config.toml
n_layer = 15
d_model = 384
n_head = 12
n_kv_head = 12
head_dim = 32
d_mlp = 1024
vocab_size = 2382
activation = "swiglu"
norm = "rmsnorm"
norm_place = "pre"
norm_eps = 1e-05
positions = "rope"
rope_base = 10000.0
rope_fraction = 1.0
qk_norm = false
attn_scale = 0.177
bias = "none"
tie_embeddings = false
parallel_block = false
init = "normal"
init_std_qkv = 0.0205
init_std_o = 0.0
init_std_up = 0.0205
init_std_down = 0.0
optimizer = "soap_variant"
lr = 0.00389
beta1 = 0.95
beta2 = 0.99
weight_decay = 0.2
lr_head = 0.00788
grad_clip = 1.0
warmup_steps = 200
schedule = "wsd"
decay_fraction = 0.777
decay_shape = "linear"
final_lr_fraction = 0.0
batch_tokens = 131072
seq_len = 512
doc_mask = false
train_tokens = 413100000
steps = 3152
dataset = "wikipedia_en"
Each number is 50 + 15 x the weight over its row's rms, rounded and kept within 0 to 99. Layers, rows and columns count from 0. The size before them is the row's rms in percent of the matrix's.

# down: layer 9 MLP down (transposed), 1024x384, rms 0.0848, rows 891-907, columns 128-191
# gate: layer 9 MLP gate, 1024x384, rms 0.0941, rows 892-907, columns 128-191
# up: layer 9 MLP up, 1024x384, rms 0.0952, rows 892-907, columns 128-191
down891 101:29 40 60 64 33 39 69 67 67 63 61 44 23 72 80 33 51 28 58 43 64 65 47 77 45 64 65 38 62 29 54 45 64 56 68 42 48 35 26 44 89 66 52 33 69 31 53 31 62 55 52 43 69 56 61 36 43 35 57 64 25 31 54 75
gate892 100:24 63 48 34 53 56 37 55 52 72 46 68 70 43 63 42 41 46 63 40 27 64 50 71 48 35 27 47 39 87 24 50 48 51 37 57 41 80 37 36 37 53 41 55 34 59 88 58 45 36 43 31 63 50 61 47 41 53 49 54 88 53 25 25
up892 104:40 54 23 54 44 49 50 60 37 51 77 46 41 66 61 34 46 50 54 44 41 49 54 21 41 55 48 30 22 55 61 30 55 39 60 44 70 55 51 49 32 40 49 98 60 55 55 58 65 50 57 30 00 42 52 33 52 67 50 58 53 25 66 69
down892 106:44 56 48 51 63 63 41 55 50 51 50 63 66 37 46 78 53 46 52 31 48 53 53 64 31 57 44 60 75 49 61 60 41 55 19 26 27 08 58 20 49 30 71 34 54 40 58 47 55 57 40 30 51 61 32 76 55 16 59 34 47 56 21 46
gate893 101:63 37 50 51 37 62 48 66 47 57 54 69 32 33 25 54 36 38 39 80 74 36 29 34 38 28 50 72 45 23 37 31 53 35 71 46 56 64 56 33 40 51 27 54 30 56 60 58 47 32 28 33 43 34 61 38 52 22 80 32 63 34 65 71
up893 098:36 44 43 66 54 47 52 46 62 42 62 54 47 58 46 60 25 63 48 75 85 55 36 44 59 50 60 74 56 29 50 42 58 54 55 71 66 57 45 28 56 55 34 55 24 64 61 80 40 66 63 37 34 76 53 39 47 48 95 47 63 70 37 43
down893 101:49 50 43 40 29 44 58 48 53 54 44 57 26 53 52 41 34 52 48 65 60 70 45 42 65 40 56 41 46 39 61 40 56 58 59 77 32 45 68 52 53 68 49 71 37 60 60 76 38 49 55 47 35 39 40 34 38 38 58 52 61 75 41 43
gate894 102:48 25 33 51 70 62 62 58 55 59 49 80 65 60 33 42 54 30 61 47 45 55 62 65 67 63 31 44 56 36 21 55 38 47 51 69 52 37 36 57 64 43 51 47 38 54 37 52 47 48 58 54 46 38 66 65 57 55 83 53 32 69 54 61
up894 103:55 38 40 58 64 35 55 25 51 61 51 50 37 73 61 63 15 68 44 57 38 47 67 58 37 45 74 84 72 46 47 45 53 42 47 63 32 45 37 20 48 52 69 50 78 33 38 45 77 42 44 41 71 44 45 67 56 65 69 36 61 43 50 67
down894 100:28 60 40 44 63 54 57 30 51 52 53 63 15 54 63 44 49 30 52 64 42 52 43 45 31 60 66 59 49 58 61 39 60 44 58 56 64 65 46 43 34 58 36 33 31 42 68 55 19 28 52 59 42 39 41 51 68 37 64 04 74 49 49 67
gate895 099:80 62 37 40 61 37 64 42 40 68 24 48 21 76 39 70 52 62 59 53 43 52 36 45 62 36 72 43 65 51 49 47 22 44 72 53 75 46 53 62 54 51 73 48 77 67 42 52 77 68 46 10 47 60 41 45 47 82 56 62 34 69 16 10
up895 105:41 63 65 31 60 62 67 48 29 63 45 62 70 40 39 66 53 36 39 66 35 56 38 48 56 77 50 61 55 40 68 75 41 37 51 47 64 56 57 54 67 61 75 48 30 35 55 32 39 55 42 98 22 67 47 53 56 52 51 69 51 60 34 64
down895 098:52 56 62 67 55 71 49 56 65 63 72 52 39 53 70 94 62 64 61 41 31 38 41 40 33 39 51 58 50 30 65 85 47 49 44 64 59 66 69 44 88 42 42 63 65 25 14 40 60 18 59 35 57 68 50 55 37 69 42 00 56 35 59 54
gate896 099:48 65 39 27 93 58 67 61 55 31 36 50 48 60 54 51 53 50 52 73 53 45 37 47 68 53 75 54 47 40 45 35 68 60 46 71 30 49 55 52 71 68 29 41 59 51 40 54 59 61 54 61 79 46 51 52 91 00 31 49 62 61 31 33
up896 098:75 64 53 79 51 47 33 49 57 40 56 57 68 46 74 67 61 45 67 45 65 39 47 28 54 65 37 79 34 74 50 78 28 47 48 80 55 54 64 72 45 61 30 65 64 34 34 37 69 95 45 40 50 50 63 66 51 67 64 51 62 37 61 43
down896 101:73 59 52 46 27 86 72 61 39 64 72 33 16 54 53 57 59 53 52 46 46 81 70 65 35 54 22 59 43 62 62 41 71 57 57 61 44 76 73 62 29 55 60 42 32 28 54 56 11 61 62 16 39 54 39 53 46 57 43 45 42 36 40 62
gate897 098:39 48 61 59 65 35 34 56 61 44 62 57 67 43 80 57 31 36 51 51 52 17 36 81 47 73 76 58 68 90 49 47 48 36 54 47 49 66 52 43 33 52 35 46 29 52 43 26 32 57 52 41 23 14 50 51 61 42 60 77 24 30 54 55
up897 102:47 33 32 54 37 41 51 52 27 48 31 65 21 39 67 59 48 53 55 44 51 28 53 31 46 32 59 44 35 46 68 29 62 49 44 61 41 41 48 57 36 31 37 48 67 35 63 74 44 64 33 58 66 62 42 49 54 54 44 56 32 50 31 27
down897 101:57 56 14 60 39 51 54 50 56 62 59 69 33 54 63 41 44 50 60 32 67 63 43 49 55 29 44 52 50 45 41 58 43 37 73 42 47 66 52 47 54 35 56 51 61 64 51 54 54 73 50 23 53 65 86 56 67 38 58 99 38 61 58 59
gate898 103:54 26 42 51 76 84 31 65 35 50 55 66 24 43 44 64 57 51 23 33 43 84 44 47 45 75 61 21 47 41 46 47 47 42 32 35 53 69 56 50 43 46 20 48 46 51 33 51 49 47 54 31 67 60 29 36 45 51 60 59 53 48 47 34
up898 097:45 31 25 58 47 58 29 55 40 56 65 64 28 75 60 56 32 53 37 76 17 26 48 54 38 52 28 52 52 61 42 42 26 28 57 35 52 48 32 65 51 61 53 48 43 60 40 58 59 52 22 32 47 59 66 56 43 34 69 38 53 46 43 49
down898 100:87 29 46 52 30 48 44 59 19 50 43 47 55 68 37 58 43 46 37 89 49 35 44 47 63 55 41 40 49 67 26 56 65 49 73 26 52 54 34 70 54 55 62 53 30 80 43 49 41 48 32 27 51 69 49 63 57 56 39 45 21 29 55 67
gate899 094:50 65 54 39 54 45 12 55 68 75 80 51 45 58 32 48 64 35 49 49 48 74 50 49 59 65 75 43 57 51 25 43 29 44 90 41 41 48 62 64 40 32 55 36 38 58 34 53 41 61 35 51 58 58 43 61 74 69 51 42 42 54 50 63
up899 099:33 73 49 46 46 44 68 55 49 72 31 43 35 35 32 58 19 49 83 51 45 63 48 22 67 29 28 42 42 43 53 38 71 55 04 61 56 56 53 30 62 52 30 80 58 42 60 38 41 65 61 51 34 50 71 42 60 33 39 72 53 36 60 52
down899 095:31 31 38 66 46 51 35 27 71 53 60 48 60 54 56 55 74 45 64 38 51 52 68 40 30 56 68 50 31 58 12 74 53 43 60 65 47 45 66 71 15 47 26 37 29 42 49 31 56 35 43 56 50 31 63 35 58 75 51 40 76 50 79 57
gate900 102:71 63 28 23 40 45 48 45 68 53 44 58 48 52 37 30 41 50 74 35 43 61 26 39 71 32 78 54 29 58 42 49 66 43 54 32 49 52 53 70 47 73 51 44 74 29 28 64 53 42 76 27 76 69 54 41 38 68 62 55 58 50 44 48
up900 103:55 65 55 48 58 19 35 42 86 49 31 47 36 67 57 18 38 58 43 57 39 35 39 62 37 43 41 57 61 55 82 56 53 53 21 30 49 47 40 65 35 79 46 47 45 43 82 21 54 59 48 34 31 31 08 40 25 56 40 60 65 38 32 48
down900 102:56 58 46 41 82 47 52 65 50 32 65 52 56 39 52 13 68 35 56 76 60 34 79 65 56 51 57 45 43 53 26 59 34 50 62 53 69 59 19 85 55 63 75 50 35 73 47 59 54 52 54 47 57 59 45 46 58 58 41 99 62 47 33 51
gate901 097:25 44 61 44 45 54 79 40 61 62 53 41 51 50 74 57 53 36 65 43 48 55 79 70 87 26 54 44 50 45 51 46 45 59 68 61 38 33 39 30 53 71 34 78 33 85 34 46 37 54 40 52 62 44 59 77 62 51 56 62 48 48 42 27
up901 098:48 46 44 06 46 50 47 33 73 44 43 43 59 63 42 12 32 62 43 58 63 55 61 50 78 53 35 49 47 48 14 30 51 67 42 28 56 59 61 58 94 51 43 42 62 40 22 59 38 57 63 21 48 74 35 58 64 45 59 75 66 36 08 61
down901 101:52 12 38 64 50 53 36 47 40 61 57 51 40 11 42 19 18 60 39 50 56 66 45 50 47 53 44 56 68 58 48 35 28 70 71 57 72 58 31 70 54 32 56 30 23 15 87 52 29 33 43 27 61 57 94 77 52 67 70 31 66 49 37 54
gate902 102:33 61 35 55 62 56 64 39 26 59 60 36 37 44 48 47 27 55 46 63 53 35 66 30 46 20 61 53 80 44 64 43 76 44 48 39 39 39 49 48 28 56 52 39 66 50 29 33 66 22 57 65 39 46 42 41 62 51 37 57 28 53 62 24
up902 099:50 46 43 68 52 48 59 70 31 67 37 45 42 38 28 60 52 64 29 57 73 23 56 39 60 53 40 56 54 72 63 69 69 72 39 51 41 57 76 39 43 42 53 49 33 35 28 56 79 38 67 47 61 66 34 69 67 23 28 60 52 73 33 45
down902 101:64 44 57 50 35 78 41 77 39 50 63 36 17 52 33 28 69 46 43 74 54 29 41 42 65 32 45 56 38 55 43 54 33 60 46 48 39 57 39 71 71 33 54 63 63 39 27 61 27 54 53 47 58 53 56 43 80 61 42 99 66 32 58 44
gate903 093:42 64 29 42 26 57 53 49 51 44 24 62 44 67 55 30 45 81 54 54 53 47 33 52 46 71 38 68 69 68 46 39 54 39 58 50 42 59 65 32 45 54 50 50 47 56 67 78 45 28 34 66 69 26 70 47 46 24 49 30 77 54 57 35
up903 092:32 43 51 47 33 61 50 68 72 65 37 50 50 54 73 50 41 44 47 34 42 44 37 39 36 65 51 43 72 65 28 71 71 56 71 54 57 52 30 47 16 69 44 50 41 42 30 40 66 77 43 33 48 41 33 55 60 52 44 74 68 32 22 62
down903 093:56 45 66 50 75 48 49 43 52 29 48 10 59 58 31 36 57 66 66 52 51 48 50 54 37 28 41 46 30 55 32 46 53 16 44 46 54 43 59 32 38 46 31 46 45 61 57 66 33 41 36 43 12 45 48 69 46 78 61 00 48 44 43 55
gate904 104:44 20 46 62 09 77 36 45 52 40 26 46 37 63 37 36 52 67 59 57 66 43 46 53 66 57 37 58 80 71 95 43 47 31 42 36 37 33 56 58 51 69 42 21 68 61 27 59 53 53 46 58 57 23 50 48 42 57 54 71 41 39 39 82
up904 103:49 35 29 56 59 29 74 52 76 47 25 45 51 69 46 05 46 71 45 69 48 61 55 37 36 59 53 56 62 71 73 52 58 36 47 29 40 32 64 67 77 51 48 49 44 86 42 48 54 74 44 34 63 29 43 65 41 39 94 55 30 46 70 66
down904 105:58 57 65 69 46 31 56 37 60 56 53 69 43 43 19 53 23 59 58 52 58 46 52 37 21 58 51 57 68 45 88 54 54 23 67 27 41 44 15 69 43 62 60 50 41 81 52 69 53 41 38 58 49 54 43 39 34 67 46 79 48 28 54 80
gate905 097:41 56 65 51 48 35 43 61 37 44 38 77 24 41 28 48 47 37 49 49 36 64 37 32 62 60 47 49 42 64 62 49 51 71 43 58 58 52 21 26 65 64 78 46 45 46 75 50 46 75 45 71 78 59 55 63 23 49 59 74 50 38 38 67
up905 099:50 49 40 43 71 61 40 44 35 45 72 55 58 43 41 53 41 42 46 55 36 52 49 67 71 52 60 33 72 40 46 74 51 57 53 44 48 28 60 54 33 59 51 43 67 75 59 99 75 52 56 64 50 59 67 22 63 47 55 52 54 54 63 49
down905 101:55 61 50 62 70 39 68 55 64 70 35 64 28 29 60 18 35 50 63 80 43 46 42 37 51 52 46 42 64 54 29 42 34 48 48 43 35 70 77 32 73 60 22 98 44 54 44 58 57 58 44 59 33 49 41 58 33 46 61 19 72 56 55 63
gate906 097:49 48 51 27 59 40 83 37 41 39 53 40 54 43 71 45 55 28 37 24 28 28 44 26 54 33 44 53 49 58 48 65 54 46 10 48 47 53 49 82 19 48 78 42 54 47 33 48 55 79 59 49 69 36 60 27 66 37 68 62 47 44 46 61
up906 098:69 45 60 48 58 57 64 72 66 47 79 41 77 50 56 68 42 09 55 57 65 66 40 43 56 41 21 33 51 68 67 48 70 48 46 39 38 37 60 39 32 60 63 18 67 37 37 25 47 54 45 64 83 46 70 59 60 58 46 59 68 38 56 45
down906 102:41 52 50 30 46 52 56 51 65 67 61 27 61 70 50 45 49 11 56 43 73 53 39 80 29 70 45 51 40 78 71 49 55 45 48 64 66 36 49 73 31 38 43 59 48 74 32 26 41 80 60 57 36 48 66 37 38 15 42 16 51 47 46 49
gate907 100:48 58 37 46 39 39 57 61 40 56 38 52 34 37 48 83 60 36 33 39 53 41 74 46 48 74 50 52 37 26 44 71 59 31 58 61 32 54 42 54 40 46 48 58 84 53 29 62 31 35 44 44 67 46 49 52 64 78 65 47 60 72 45 58
up907 101:67 54 42 57 37 46 51 46 48 81 33 35 30 53 41 87 45 50 35 33 41 50 33 44 38 62 63 43 58 41 54 91 61 57 65 66 75 60 43 60 56 55 33 50 46 63 48 33 45 55 62 14 64 48 40 39 43 50 73 70 65 44 61 57
down907 094:52 72 49 66 49 50 46 60 32 77 49 45 36 55 38 41 61 64 43 77 56 40 39 61 71 73 40 58 67 43 41 74 42 56 59 50 52 48 53 43 74 52 57 57 56 64 36 46 53 52 41 70 67 77 65 43 73 53 65 93 41 45 58 38